From a checkpoint of a small transformer trained on Wikipedia: MLP 256 quick GELU, 6180 steps.
Each number is 128 + 32 x the weight over its row's rms, rounded and kept within 0 to 255. Layers, rows and columns count from 0. The size above them is the row's rms in percent of the matrix's.

# layer 8 attention value, 128x128, rms 0.24, rows 111-127, columns 0-127
size [ 89  92  87  90  89  96  96  83  88  84  98  95  94  89  98  83  95]
[[102 179  95  97 116 147 161 178 168 140 159 115 135  81 145 139 108 127 148 162 116 164 114 152 141 127 147  97 123 152 118  92 182 110  70 174 122 132 111  81 101 105  96 182 121 131 126 140 105  98  78 199 143 149 107 104 144 171 110 187 178  95 161 120 125 109 173  85 100 143 163 108 187 100  60  82 155 144 123 121 112 113  93 144 193  75  96 130 181 110 140 132 159 118  75 176 112 172 135 121 172 140  94 169 126 114 109  94  90 130 176 206 110 112 140 138 107 110 140 166 179 134  76 156 121 121 131  66]
 [167 141 179  86 121  93 132 193 127 151 147  98 142 133 143 125 128 151  83 127 118 104  90 200 115 201 127  88  77 130 153 161 126  85 150  51 103 113  59 173 154 112 115 125 105 144 138 132  84 105 129 161  93 128 146 126 108 164 103 107 125 170 152 153 122  83 111 170 166  72 155 115 124  86 143 138 134 145  95 107  99 105 157 117 184 155 155 115 114 115 153 127 157 165 118 150 201 109 120 113 144 141 103 152  79  70 182 121  62 100 124 140  95 130 113  76 191 116 129  59 111 144  51 126 148 112 130 154]
 [119 144 132 184 123 110 123 113 100 167  60 104 152 124 156 158 125 103  91 124 183 107 125 166  61 119 164  99 135 116 109 137 100 163  68 156  93 156 172 104 160 130 134 128 143 108 142 162 109 141 166 180  90 118  94  94 163 142 115 102  92 113 144 103  58 109 108 115 119 109 148  68 202 126 103 181 146 105 171 171  70 122  65 144 110 176 147 231 112 168 127  86 108 140 127 165 135 115 144 155 137 184 144 122 106 164 100 130 149  98 179 114 116  95 129 117 125 117 100 140 121 140 172 164 130  50 152 164]
 [188 173 121 110 168 154 111 100 165 121  82 144  89 139 128 136 114  93 165 157 174 108 145 128  92 162 169  96 155 121 121 152 198 185 128  78 143 197 113 129 107 118 114 173 162 146 140  63 123 159  92  90 143  76 117 144  90 158 155 125 110 163  70 126  95 126 188  96 101 128  99  82 100 194 111 179 123  90 139 145 162 116 126 137 164 109 123 156 119  93 176 103  84 137 185 124 116 122 115  79  57 169 110 104 105 158 127 163 121 156 124 132  65  80 139 109 181  77 159 140 122 125 138  89 121 105 149  93]
 [164 102 142 156 122 123 160 149 123 127 114  89  91  53 140 148 182 112 157 113 159 157 179  55 141 130 107 118 104 125 154 147 139 124 109 156 176 144  98 159 159 136 223  92 167 149 101 144 161 135 137  84  82 132 145 118 174  71 145 124  88  96 151 127 156 102  64 190  77 116  86 187  66 118  96 100  95 124 111 107 150 147 139 144 143  64 117 129 196 105 149 134 136 139 130  86 136  94  96 111 124 195 148 136 110 140 144  72 102 130 110 104 158 156  68 171 117 148 148 128 142 133 108 145 104  78 136  71]
 [114  94 146 156  77 141 165 123 101 162 136 140 160 133 128 146 187 137 160 106  59 149 120 135 141 135 203  94 137 123 139  65 128 165 119 106 111  86  99 154 127  68 122  97 121 129  10 143 136 115 134 150 144 109 125 141 126 161 167 106 226  90 111 152  99 116 164 106 113 139  66 168 100 150 101 119  96 120 145 106 147 110 151 153 112  97 152 110 153 198 130 146 146 103 137 105 143  89 101 123 142 153 171 159  94 150 107 131  90 160 111 167 174 175 112 175  94 131  80 135 113 115 130 196 104  94 199 125]
 [ 89 147 102 123 103  98 128 120  35 122 138  69 125 126  82 205 166 114 124  92 172  85 132 118 131  82 125 147  94  93 160 126 175 169 138 150  81 204 118 161 109 113 132 110 148 149  85 118 187 129  92 152 138 114 106 140 104 149 118 170  64 140 149 124 190 131  68  82  75 160 164 197 195 126  95 151  97 132 119 146 147 161 125 141 152 163 121  78 140  97 121 128  81 151 205 154 137 105 119 126 184  96 116 155 115 120  79 165 132 130 103 162 108 113 157 113 110 135 118 136 152 149  88 108 117  97 145 166]
 [ 97 143 108  97 104 123 120  93  98 149 131 156 101 120 167 115  95 116 134 121  94 130  85 164 137 124 101 120 146 120 163 121 106 154  78 132 236 111 139 116 146 169  81 134 156 188  60 132 135 136 118 140 117  92 207  82  80 119 122 136 167  37 139 113 158 122 106 137 108 105 150 130  70 148  84 182 105 161 106 114 123 122  70 112 182  91 182 168  91 102 179  92 102 162 145 128 155 146 151 113 143 179 130 128 158  78 117 177 127 164 141 132 121 131 116  71 156  93  56 129 134 108 136 102 158 170 103 111]
 [ 67 103 126 146 147 140 123  99 136  84 131 137 131 130 145 147 155 130 123 136 145 136 119  82 165 140  97 132 202  77 172 155 139 142 144 161 133 108 148 109 127  81  97 166 168  75 158 141 177 137 146 155  97 120  69  63  84 139 183 121 137 122  72 102 101 122 120 143 120 119 137 107 116 168 110 158 142 139 130  68 148 126 137 105 185  89 124 188 118 124 112 121 190 145 141 104 168 120 145 146 113  58 155  93 134 157 152 155  99  77  52  64 157 150 109  90 172  82 204 202 115 132 141 104  87 141 129 176]
 [108 149  62 122  72 133 114  77 180  86 135 123 123 148 105 108 162 124 156 185 109 181 101 123 106  69 135 129  95  90 141 100  96 123 108 122 149 148 159 166 119  93  84 143  86 141 126 165 119  51 151 123 164 128 146  89 122 156  96  97 136  79  78  99  89 145 116 116 139 158 125 212 151 144 153 157  81 148  86 156 176 128 169 131  98 139 108 160 137 130 167 126  93 168 157 135 114  95 177 132 113  90 144 150 171  79 143  75 137  91  21 125  99 151 156 121 178 163 136 140 106 123 136  96 158 144 175 153]
 [137 165 171  70 124 156 120 102 123  93 112 137 138 103  97 117 188 136  80 126 195 138 152 149 105 106 124  79 105  80 151 192 117  79 130 160  64 156 168 109 117 136  90  99 143  94 140  62 124 163 169 155 151  79  80  74 166 166 140  70 101  80 106 134 138 110 126  91 108 133 170 125 120 152 172  82 139 190 100 172 163 151 117 108 109 141  97 112 109 136 199 142 146 164 142 130 127  68  91 181 115 175 126 112 148 165 149 137 171  82 112 165 146 166 136 126 109 129 134  72 112 193 120 100 126 151 113 134]
 [107 193 117 140  90 142 112 143 168 178 163 128 205 145 152 127 114  92 148 121 118  93 167  45 115 157  99 131 171 161 162 158  80 124 139 140  66  77 136 208 107 111 112 158 122 127 100 104 189 104 104 159  97 181  88 140 112 168  89 106 123  70 182 122 121 104 128 174  38  79 126 109 118 158  91 134 165 147 124  96  84 176 160 119 110 107 167 159 151 143 113 131 166 152 132 120 141 112 177 141 130 144 124  93 144 152 119 109 162 130 107 136 133 116 112  83 116 147 148 102 112 127 129 138 184 200  80 128]
 [131  77  97 104 137 136 104 142 153  87  98 133 116 128 105 143 105  97 166 146 107  94 129 107 196  99 129 133 132  77 104 133  95 147 113  85  47 138 110  96 138 152 152 116 143 168 158 150 201 174 143 118 148 146 154 160 165 138  78 128 156 175 155  95 133 179 154 145 116 110 135 152 125 115 126  96 118 118  85  34 118 180 153 106 127 120  99  82 173 140 236 134 181 146 177 138 154  70 167  80 138 118 109 148 127 115 117 130  95 124 146  78  89 119 148  78 165 160  88 116 181 158 173 135 131 110 169 109]
 [136 133 113  97 107 179 152  93 155 146  87 149 142 111 152 135 147 154 101 151 136 107 142 124 135  82 178 153 128 125 127 119 104 166 108 133 168 129 162 115 136 128 136 158  87 106 111 132 116 155 142 117 126 153 101 115 180  81 145 154 109 136  31 108 153 126 106 137 168 100 119  93 193  67  92 167 109 134 113 103  89 100 150 178 136 141 189  78 126 141 113 119 153 170  96  90 168 185 154 195 118 152 130  58  55 120 170  92 164  63 116 126 176  81 129 120 140 103 133 146  59 102  95 116 132 203  81 147]
 [150  87  93 133 121 194 127 119 132  97 117 112  87 162 147 147  86 124 193 103 104 147 118 146 103 161  73 123  77 144  88 121 103 193 161 130 141 165 145 132  97 152 103  93 152 140 137 139 122  66 146 157  24 155 108  83 132 171  81 118 180 131 101 155 130 119 117 142 135 115 186 100 128 148 121  52  78 109 140 145 100 100 173 140 171  94 215 184 159 120  84 136 136 128 138 160 106 141 147  81 160 216 159 117 110 152  87 148 139 139 120 104  89  91 134 106 112 105 124 138 130 161 153 104 119 171 111 141]
 [103  72 126  64 119 138 124 158 134 114 132 104 159  50 150 108 175 154  84 158 142  50 164 116 134  71 110 127 121 155 125 143 124 136  99 147 156 106 160 132 158 123  88 146 162 181 108 166 126 138 114  89 149 134 119  93 133 131 127  87 199 160 184 146  84 152  95  82 162 149 154 131  79  51 181 165 110 112 141 123 132 152  76 113 136 169 140 143 107 152 117 146 126 135  60  88  65 130 114 139 119 150 158 159  63  88 146 179 189 151 138 124 149 170 164 132 136 121 156 114 144 128 122 142 106  93  82 197]
 [155 148 150 199 148 124 104 104 114 106 139 119 135 147  46 136 138 130 106  91 115 198  89 100 171 138  90 100 151 125 167 178 107 182 104  90 106 116 122 122 148  94 113  96  68 146 139 119 105 121 140 116 140  96 129  92 158 157  99 163 184 188  92  97 129 141  63 148  87 143 114 155 123 140  54 157 140 105 190 137 173 108  97 153 150 130 128  85 148  91  97  92 119  72 103  88 141 168 109  84 131 117 150 111 142 155  88 114 162 171 168 142 168 148  98  77 131 113 166 108  47 176 174 158 105 112 119 125]]
# layer 8 attention output (transposed), 128x128, rms 0.202, rows 111-127, columns 0-127
size [ 94 101 102 101 100 112 102  94 112  96 111 105 103 101 106  95 107]
[[143  86 133 136 136  99 169  73  89 129 104 101 125 211 175 152 161 127 106  84 136  73 123 123 129 134 137 166 126 129 113 104  64 181 160  87 156 128 146 145 142 166 123  98 151 121 101 105 163 160 109 107 115 100 162 143 100  95 104  77  90 170 104 124 122 145  66 114 178 100 105 162 122 168 167 139 103  98 161 141 135 168 150 123  80 210 145 164  66 152 163 121 107 170 179  77 157  71 127 136 121 129 191  94 116 136 124 167 151  97  96  89 150  67 144 142 123 142 123 139  90 103 167  71 147 131 121 186]
 [ 83 101  79 161 136 165 145 105 105  73 135 118  98 154 138  99 122 103 173 127 167 119 215  64  97 121  90 200 158 109  75 142 123 137  81 209 142 197 166  99 129 136 134 155 120 143 135 120 147 141 143 106 138 140 117 138 139 100 155 127 161  92 116 130 105 164 143 112 118 238 131 125 123 168 119  96  83 134 163 107 154 157 106 100 121 123  96 140 177 112 130 106 117 117 148 158  59 133 115 165 137 123 179  98 131 160  82 150 165 131 164 169 161 207 143 189  93 144 156 147 131 102 154 118 119 138 145  81]
 [127 100 152  57 167 125 148  94 175 102 170 142  67 129 110 132 155  86 147 146 103 145 133  99 146 154 121 141 117 147 121 152 156 100 127 122 161 141 103 172  74 106 124 117 110 168 130 125 138  78  80  93 176 151 149 181  93 128 110 141 121 153 129 152 240 123 120 155  90 109  92 205 113 137 137  83 100 137  63 109 194 162 163  93 128 104 102  68 135 131 118 134 152 112 137 116 163 124 112  80 105 132 117 136 125 130 181 165 166 147 102 164 176 125 135 106 131 148 195 105 145 147 120 129 103 211  48 124]
 [ 57 120 145 145  94  79 134 147  88 145 159 109 115  89 124 113 130 156  71 114 116 154 138 152 153 123  66 114 133 116 156 119  91  61 104 156  93 135 122 105 159 113 134  76 121 124 129 202  90  90 118 141 132 123 151  80 133  69 101  99 153 100 175 111 118 135  57 162 142 108 179 140 174 111 110  86  69 130 114 127 129 153 138  94 110 125 126 105 151 130 101 105 120 100  65 140 151 132 119 201 203  78 130 121 104 139 146  92  91  54  78  99 165 119 109 151 117 202 124 121 136 108 165 179 111 159 135 186]
 [ 79 157  98 119 151 143  62 105 133 160 130 159 157 184 129  62  50 147 109 166 125 116 101 172 139 116 119 119 107 100 110 129 174 151 153 141 109 133 140  91 102  98  63 148 100 102 135 107 102 116 105 178 168 162 137 126  81 170 139 127 152 138 153 125 134 212 178  76 130 143 174  88 167  76 174 154 183 187 105 145  98 145 137 112 158 179 155 117  64 143  72 116 128 130 116 138 115 165 126 113 140  92  96  88 176 111  86 156 159 174 145 115  82 150 146  97 160 113 103  89  70 122 136  97 124 141 127 159]
 [128 171 137 108 162 116  72 125 114  74 109 122 141 111 138 124  53 138 111 122 184  64 150 116 105  56  93 176 117 117 170 181 139 107 116 128 127 135 176 128 128 193 134 124 200 141 187  91 107 159 131 133 121 136 137 147 133 106 107 126  76 134 177 131 210 148  79 161 155 156 186 133 106 122 179 116 203 144 130 118 113 125 138  91 173 150 123 158 114  46 137 111  89 115 152  86 164 123 121 120 118 112  92  78 101 113 143 100 177 139 138  98 134  85 120 128 132  70 146 133 123 144  94  60 136 129  87  99]
 [164 131 135 134 206 176 120 132 209 101 120 116 136 149 121  68 125 184 138 149 118 180 132 136 127 144 134  94 112 149 130  93 110 107 130  84 160  33 175 106 124 122 118 117  99 135 177 171 143 115 145 100  90 100 148 105 145 108 129  98 177 150 118 163 104 159 171 135 163  81  68  41 101 107 164 127 126 174  89  88 129 141 117 108 138 106  97 205 125 128  79 130 146  48  93 128 127 136 162 119  94 148 166  67 162 128 105 131 117 138 165  93 119 143 100 150 121 108 128 137 127 104 206  93 107 154 159 132]
 [190 109 127 126 116 104 143 184 140 125 135  94 139 168 100 137 136 121 180 133 163 105 123 128 114 136 139 182 137 140 119 127 144 121 106 175  67 151 105 144 101  47 189  88 112  99 185 127  81 163 164 112 121 142  71 156 161 137 167 132  62 199  82 145 106 113 117 106 163 130 151 126 164  87 138 129 191 126 149 164 121 144 155 165  95 173  87  93 133 218  80 124 124  96 145 107  90  73  91 123 100 103 144 121 104 140 142  87 133 100 128 108  93 117 121 157 103 177 162  77 155 187 150 162  84 130 109 154]
 [204 143 125 134 124 132  80 119 108 152  86 104 139 119  81 128 104 141  95 130  88 117 166 177  63 110 118 132  53 158  96  83 114  84 150 151 124 146  99 155 150 159 167 112 155 143  96 136  66 113 122 106 132  97 199 143 122 129  57 100 115 106 131 101 147  86 152 113 163 106 141 112 159 115 126  68 117  93 131 198 115 146  75 164  53 123 118  71 143  89 153 164  74 103 107 126 112 113 136 121 104 169 148 129 151 139 108 104 122 173 140 182 134 104 169 154 124 172  66  62 148 108 104 160 167 138 103  84]
 [173  94 147 140 167 144 100 132 123 148  76 121 135  78 154 140 164 143 101  63 150 174 124 116  96 130 114  75 172 102  86 168 167 132 156 141 157 133  87 105 110 110 147  85 160 123 115 110 124 138 147 143 118 126 123 177 115  75 125 131 158 156 176 178 160 152 141 140 124 113 139  43 113  99  58  79 130 105 180 153  82 123 148 155 139 137 146 123  96 141 109 135 132  92 143 152 173 157 107 130 118 124 143 118 107 148 131 214 109 137 255 145 117 131 106 181  79  90 139  90 112  98  99 180 151  99  91 105]
 [108 125  94 209 154  82 179 135 133 133 146 109  98 154 162 137  77  90 139 143  96 119 129 127 160 172 102 181 155 132 125 108 129 149 138 121 162  85  91 143 127 161 154 149 152 157 113 196 155  91  84  59 105 151 188 170  69  93 103 171 153 190 146 152 116 174 161 154 153 128 108 142 173 126 123 136 143  83 164 106 124 114 139 139 115 136 123 114 164  84  70 100 110  74 115 111 110 177 152 102 101 132 141 118 123  93 153  83  99 157 113 120  91  91 125 112 167 105 154 112 117   6 155 180 138 109 130 110]
 [163  78 115 110 138 113 154 127  58  85 119 142  67 109 164 162 143 146 122 158 107 135 101 176 132 152 130 148  69  94  94  96 169 178  97 100 184 173 116  34  80 170 153  82 145 133 138 140  81 146 174 113 172  90 147 162 131 139 131 135 164 140  64  99 114 169 118 111 195 180 146 120 136 116 139 165 109 123 124 139 136 122  83  93 141 149  92 122 116 177 132 117  86 102 140 114  83 154  80 135  71 134  91 182 107 121 147 137 158 113 130  86  92 161 173 177 181 129 120 167 141 135  96 141 112 104 179 106]
 [ 75 149 106 141  83  97  97 133  98 120 153 112 130  88 114 145 124 193  74 121 134 150 133 108  52 144 118 153 146 135 158 100 191 108 140 151 192 114 118  95 119  93 116 145 110 125 147 105  84 116  89 136  70 143 116 105  72 131 157  94 115 117  87 162 143  55 125  94 134 155 123 118 114 131 180 169 152 160 166 178 144  91 138 207 103 162 137 164 150  78  51 156 108 107  94  76  92 189 131 186 152 114 141 145 110 159 157 159 123 111 129 158 143 120 107 188 146 111 145 116  86  64  92  99  97 156 143 143]
 [137 128 111 178 156 123 127 181  72 121 150  97 105 138 123 108 111  71 178 138 119 145  74 166  99 141  85  72 130 187  96 120 144 116 129 120 102 101 110 125  73 125 145 126 179 130 129 135  95  82  97 107 181 115 124 174  64 195 129 102  99 120 167 166 112  80 128 131 122 142 141 131  68 186 165 111 111 157 126 148 142 121  95  86  86 122 103 156 127 132 115  99 109 144 180 158  81  99  83  91 157 112 108 188 213 173  95 148 118 178 167 124 150 150  89 121 125 106 126 135 182 197 157 145 145  71 130 133]
 [127 155 172 132 154  93 166 124 164 110 114 136 139 136  99  79 214  84 114 130 126 118 163 138 147  98 113 102 186 131 136 117 189  97 114 115 142  79 148 164  97 106 146 149 115  99  82 135 113 185 103 123 242 127 174 146 143 146 143 161  48 157 118  97 118 136 104 109 103 134 104 133 107 116 123 191 172 160 116 120 112 176 105 104 108 165  42  85  69 145 182 100 129 101 122 121 121 131 118 150  70  77 115 137 121  88 156 134 162 106 143 153 109 134 168 170  93 144  97 135 142  81 140 129 103 153 118  70]
 [111 173 131 158 143 135  92 141 127 126 135 176  86 136 113 144 109  88 173  84 122 176  98 168 100 160 187 191  95  95 119 122 146 161 118 112  99 127 125 126  92 162 138  78  77  79 114  93 142 131 170 164 130 101 137 138 140 135 118 141  84 129  80  98 178 114 156 212 105 104  86 131 155 194 102  69 157 108 113 101 149 101 131 130  94 139 138 141 144 115 144 156 123 101 173 211 163 173 146 155 109  55 104 142 185 168 109 127  92 121 144 133 130  81  91 121  74 113  49 129  67 120 103 117 128 156 150 113]
 [ 95 130 163 114 107 142 111 137 161 173 135  99 126  59 165 136  97 170 147 183 115  53 189 161  82  67 164 154 133 163  82 112 150 103 174 161 137 147 103 162 140 134 132 112 209 104  98 159 105 112 130 130 107 132 113 138 116 116 148 112  95 104 134 170  81 137 206 132 122 146 112 104 175  98 181 144 128 133 123 104 106 165 135  65  92 105 118 166 112 154 133 149 121 134 157 170 135  92 169 171 118 104 116  71 153 107 181 119  92 104 132 143 119 112 152 120 112 166  96 140 222 105  54  74 143 142 126 109]]
# layer 8 MLP up, 256x128, rms 0.247, rows 0-9, columns 0-127
size [ 95 102 108  90  97  98  88  80  99  96]
[[159 177 128 120 120 139 113 102 120  70 141 193 139 126 126 158 115 118 139 104 123 102 123 122  99  90 148 111 167 109 104 100 151 167 203 124 120 191 119 105 138 132 103 157 122  39 117 157 170 153 150 121 125 114 158 130 149 205 154 101 128 136 118 192 128 133  99 117  79 130 144 143 101 159 163 129 128 172 138 109 130  94 118 100  86  88 132 109 178 107  97 118 159  95 153 146  89  97 108 196 168 135 157 129 113 104 162 131 163 120 169  79 154 141 138  78  88  89  95 132  96  43 111  71 197 199 140 173]
 [118 158 118  92 161 115  96  46 125 155 161 207 139  94 115 133  87 111 154 129  97  92 129 113 116 111 170 163 162 128  84  99  94  87 113 124  92  93  85 135 163 143  71 161 112 160 162 180  60  77 136  63 146 106 133 101 158 115 147 148 115  72 149 144 152 115 156  50 120 199 120 167 176 127 144 117 127 180 139 139 131  58 136 115 116 160 136 134 156 160 114 166  87 137 135 108 142 142 120  46 110 124 123 121 183  94 126  45 131 100 155 132 137 174 112 109 125 128 147 116 103  87 149 121  84 131 124 135]
 [168 156 162 137 166 131 119 147 155 164 128 137 128 195  59 147 133 107 110 112 142 136 149 163 128 103 124 125 146 111 162  77 132 101 136 185 135 152  98 187 134 221 101  87 110 121 141  62 128  98 113  79 102 115 152 135 214  90  66 114  85 118 130 131 151 109  93  99 118 105  74 147 178 125 147  99 133  80 133 148 114 131 127 120 134 152 183 170 137 149 185 115 172 150 116 147 124  95 142  75  66 133 104 169 191  87 140 159 125 127 102 156 106 100  90  97 124 137 146  84 126  69 168  94 146 135  80  85]
 [121  94  91 126 112 126  53 118 129 154 102 159 102  80 107 137 201 110 114 158 134 137 159 155 137 163 117 119  93 136 155 116  94 111 170 150 157 108 109  96 128 151 180  94 148 133 125 183 101 101 130 140 113 115 214 120 126 140 122 193  90 111  94 182 121 107  75 155 155 179 102 143 101  98 175 148 125 100  75 122 128  91  99  84  81 119 116 213 134 140  88  98 166 124 198 146 163 108 111 125 106 149  79  48 176 124 172 118 135 166 130 103 166 172 154 106 114  82 153 172 138 112 140 138 116 102 144 175]
 [108 126 130  90  93 137 139 108 161 156 161 162 157 133 156 143 137 137  83 124 137 175 136 179  74 117 229 108 124  91 118 104 132 146 173 156 192  61 134 178 139 173 146 100 111 101 120 117  66 144 105 170  75 126  88 129 139 138 120 119 205 137 131  64 190 110 130  88 146 141 168 128 143  85 129  81 101 158  70 108  94  90 126 132 131 129 167 104  89 139  98 133 145 139 130 114 143  99  97 157 115  81 170 114  72  85 106 130 192 109 149  99 102 189 147 183 129 114  76 153 127 128 167 129 143 123 165 130]
 [155 162 130 161 160 170 167 118 136 115 173 173 173 145 210 103 188 105 121  65 127  98  61 130 139 106 115 120 120 115 160 153 132 171 101 172  66 128 154 118 180  81 131 146  88 136 144 159  97 150 103 104 173  43 191 141 170 102 120 143 165 126 133 107  97 172  87 107 144  83  84 133 111  81 118 106 119 131 141 130 123  76 181  94 141 147 128  83 132 149 161 151  89 113 115 133 131 145  59 174 131 157 129 117 138 116 171  95 111 155 144 121 126 128  91 182 146 107  97 184 132 195 120  74 103 127 128 130]
 [162 118 203  99 119 134 127 108 163  99 140 101 144 170  71 139 130 130  85 170 112 138 134 140 178 142 172  88  90 198  71 159  48  97 102 145 102 125 145 169 183 170 103 114 131  90 134 149 134 193  99 162 156 184  97 123 101 165 118 158 103 136  33 161 125 105  97 128  88 121 152 122 144 152 147 165  90  97 145 166  96 117 164 168 114 126 115 148  87 143 113 157  97  91 128  88  83 170 152 128 113 146 164 114  83  68  87 144 131 131 169  94 119 123 160 146 159 122 153 102 116 134  78  98 116 166 162 155]
 [139 137 124 190 128 109 150 103  75  99 153 112 125 132 165 137 106 146 149 128 105 133 116 143 172  69 135  98  61 134  80 129 137 141  88 131 127 177  99 131 152 107 112 114 112 120  95  51 170 185 152 138 131  71 136  93 174 126 110 163 123 142 122  96 134  98 128 127 179 119 179 123 132 118 159 192 118 179 101 126 138 141  97  87 176 126 199 106 118 123 182 166 115 127 171 134 184  89 138 139 211 180 120  50  92 126 152 163  89  97  61  88 161 133 115 141 138  98 109  97 163 131 163 124  78 118 142 171]
 [116 132 159 115  91  80 114 149  52 149 108 154 150  85 124  50 140 144 135 153 122 127 123 156 144 140  52 105 153 109 118 100 116 132 150 134 142 167 117 160 149 155 112 147 135 131 164 173 143 162  78  95 132 183 134 127 105  79 161  86  94  89 145 107 112  89 161 128 223  98  83 146 101 173 131 112 157 182 174 122 135 204 150 121 166 127 155 118 158 148 216 115 152 155 100 117 157  93 127 156 131 157 110 111 157 183 170 116 125 132 118 103  62 186 152 143  96 188 120  95 129 135 162 154 108  95 150 132]
 [188 135 106 169 211 108 151 160 147  87 127 130 105 170 168  74 109 124  96 192 117 139  98  94 141 120 123  96  71 140  73 101 143 132 156 143 129 116 166  92 100 170 143 153 137 134 182 157 132 140 100 109 107 153 218 123 149  69 135 177 122 122 144 151 149  51 130 175 144  96  97 136 116 166 164 155 119 154 137  90 120 115 128  76 155 106 134 118 102 172 108 153 126 173 147  57 106 105 117 128 176 123 120 124 170 191 108 100 122 139 139 151 140 105 116 194 190 101 128 128  84 144 112 178 108 124 160 183]]
# layer 8 MLP down (transposed), 256x128, rms 0.253, rows 0-9, columns 0-127
size [106 104 110 101 102  66  72  74 101  92]
[[140 155 178 141 115 167  73  99 129 149 136  94 113  85 125  88 151 158 135 157 167 137 161 165 187 136 128 179 156 123 157 106 114 136 117 110 139  43 127  98 165 166 134 168 137 126 132  87  41 120 133 172 147 123 142 150 150 139 132  92 110 115  69 155 111 133 140 167 176 147 109  61 144  80 147 112 108 120 117  81 145 110 161 130 143 134 119 109 121 114  76 127  83 139 175 165 107 153 195  63 110 149 187  99 131  62 158 138 111 127 154 161 110 107  73 137  92 145  83 127 213 165 101 123 117  89 105 171]
 [134 117 137 123 110 136 227 168 164 121 107  79 114 112 119 142 111 186 106 127 118 138 109 152 112 151 127 152 146  93  81 147 175 148 179 157 158 114 134 121  72 115 149 112 128  57 109 129 131  93 128  92 131 155 132 134 133  78 134 144 124 165 126 116 109  80   3 182 135  92 176 143 126  69 148 119  94 112 116 159  88 153 140 170 129 109 164 141 136  95 127 143 152  81 113  97 120  67 161 229 129 129 187 127  85 161 115 148 120 163 144 131 111  69 121 124 127 140 125 121 130 115 130 117 201 139 176 108]
 [ 90 133 104  81  97 166 125 142 107 182 144 127 117 157 109 156  77 111  95 130 141 170 109 134 109 176 129 150 130 105 119 125 156 155 210 165  79  84 156 141 159  77 148 139 163 116 180 117 138 163  91 106 127  98 115 133 155 137 112 171  97 151 132 155 141 167 105 200  67  95  65 113 131 106  89 155 145  47  64 103  71 115 135 134 202 109 122 116  67 146 141 145 126 158 132 119  74  93  91 174 127 103 149 133 131 107 121 123  89 115 107 166 108 102 127  89 193  93 194 168 135 148 123 147 149  91 110 142]
 [145 179 133 111 149 115 108 135 144 123 136 135 117 111  89 130 129 121  60  99 116  76 102 113 192  84 138 151 106  83 146 142 154  83 125  87 155 152 179 120 107 121 147 124 114 124 138 116  93 108 131 108 142 157 136 155 148 183 113 110 112  89  85 146 177  82 109 127  51 105 137  54 141 130 144 164 143 107 174 166 134 107 118 177 128 200  88 193  93 142 137 140  98  74 124  79 115 156 127 177 119 179  82  85  94 129 108 128 111 119  63 111  98 158 119  57 138 119  88 124 161 106 155 194 139 121  48 103]
 [ 98 172 143 145 148 133 192 108 123 140  75 172 125 100 112 128 133 140 112 168  68 159 106 145  94 110 175 161 143 156 100 182 104 122 153 127 143 160 107 129 154  98 118  80 115 160 112 123 123 144 148 145 135 177 113 146  48 142  95 102 118 169 114  83 133  81 102  96 119  88  86 114 122 170 127 101 131 196 131 106 130 134 168 150 142 130 139 105 138 139 131 137 121  93 143  99 132 135 135 166 233 103 143 158 175  67 102 196 144 152  89 135  37 103  64 105 146 122 107 170 119 140  90  67 157  91  74 117]
 [127 153 100 140 102 142 180  82  78 137  77 157 129  84  86 161 124 180  77 138 134 152 195 122 111 158  76 101 107 141 138  89 134 102 153  76  89 148  82  93 118  92 105 106 124 174 138  80 113  99 130 104 167 118 116 125 162  91 189 141 147 125 125 180 132 132 109 100 124 147 133 189 167 144 141  92 149  74 131 126 156 125  89 126 126 131 106 127  82 122  49  90 102 150 173 162  95  38 120 165 104 165 132 122 118 120 118 150 168 101 164 130 104 152 117 111  90 136 164  71  89 201 124 173 120  74 117  94]
 [118  80 119 192 180 132 108  97  92 136 155 144 116 175 175 155 140 151 119 110 106 122 159 128 123  67 143  98 145 107 125 130  82 169  93 145 114 116  92 118 143  78 135  67 108 181  84 171 129 157 157  90 100 154 154 100 140 102 116 171 104 158 119 225 178 135 108 147  73 106 136  98  17 115 150 134 145 113 110  99  76 112 133 138 118  87 115 129 127 144  97 168 155 105 151 125 144 180 174 111 113 113 180  93 154 128 139 158 171 126 129 108 140 180 192 106 117 156 162 159  72 164 137 168 115  92 120 138]
 [123  90 155 128 136 130  74 143 127 131 147 105  74 154 117 135 142 154  95 138 151 143 122  85 132 123 181 128 186 130 195 175 102 162 112 120 119 159 133 152 131  62 149 101 106 136 143 134 137 137 119 136 123 111 140 157 104 112  65  90 127  89  78 129 123  78 106 167  25 138  92 153 116 164 135  72 161 132  91 100 129 171 108 138  28 103 119 138 136 197 133 132 110 183 110 160 177 144 111 159 119  91  55 137 152 140 131 156 146 145 164 126  66 142 146 146 107 137 119 173  93 138 129 153  96  96  71 196]
 [135  93 116 148 173 220 115 131 202 125 137 140 148 187 134 148 140 147 166 107 144 129 160  99 141 136 187 153 166 200 170 116 153 123 153 138 107 151 102 142 162  90 156 129 195 101 118 128 143 153 167 123 151  87 134 100 160 157 125 107 133 136 137 153 151 154 129 148  81 153 154 102 130  63 153 171  79  98 114 105 150  49 115 141 129 119  90 162 119 117  79  64 125 111 100 116 106 120 126 120 191  51 112 129 130 110 136 130 148 139 184 118 207  70 147  96 157 120  79 137 130 120  87 126 142 175 175 101]
 [101 114 138 148  93 122 137 115 141 126  86 158 147  70  99 171 131 143 111 136 139  81 205  78 121 145 179 187 101 105 137 139 199 113 140 146 115 178  66 182  67  81 146 166  56  87  97 116  99  73  91 134 125 141 156 122 169 158 126 163 109 116  75 126 141 118 107 149 102 173 184 125 116  99 124 148 150 111 134  98 164 133 129 160 121  63  65 105 154 205 144 141 122  93 135 150 123 129 148 123 113  99 109 111  80  78 135 137  98 143 120  62 134  90 132  93 157 127  82 167 142 110  79 118 173 129 130 113]]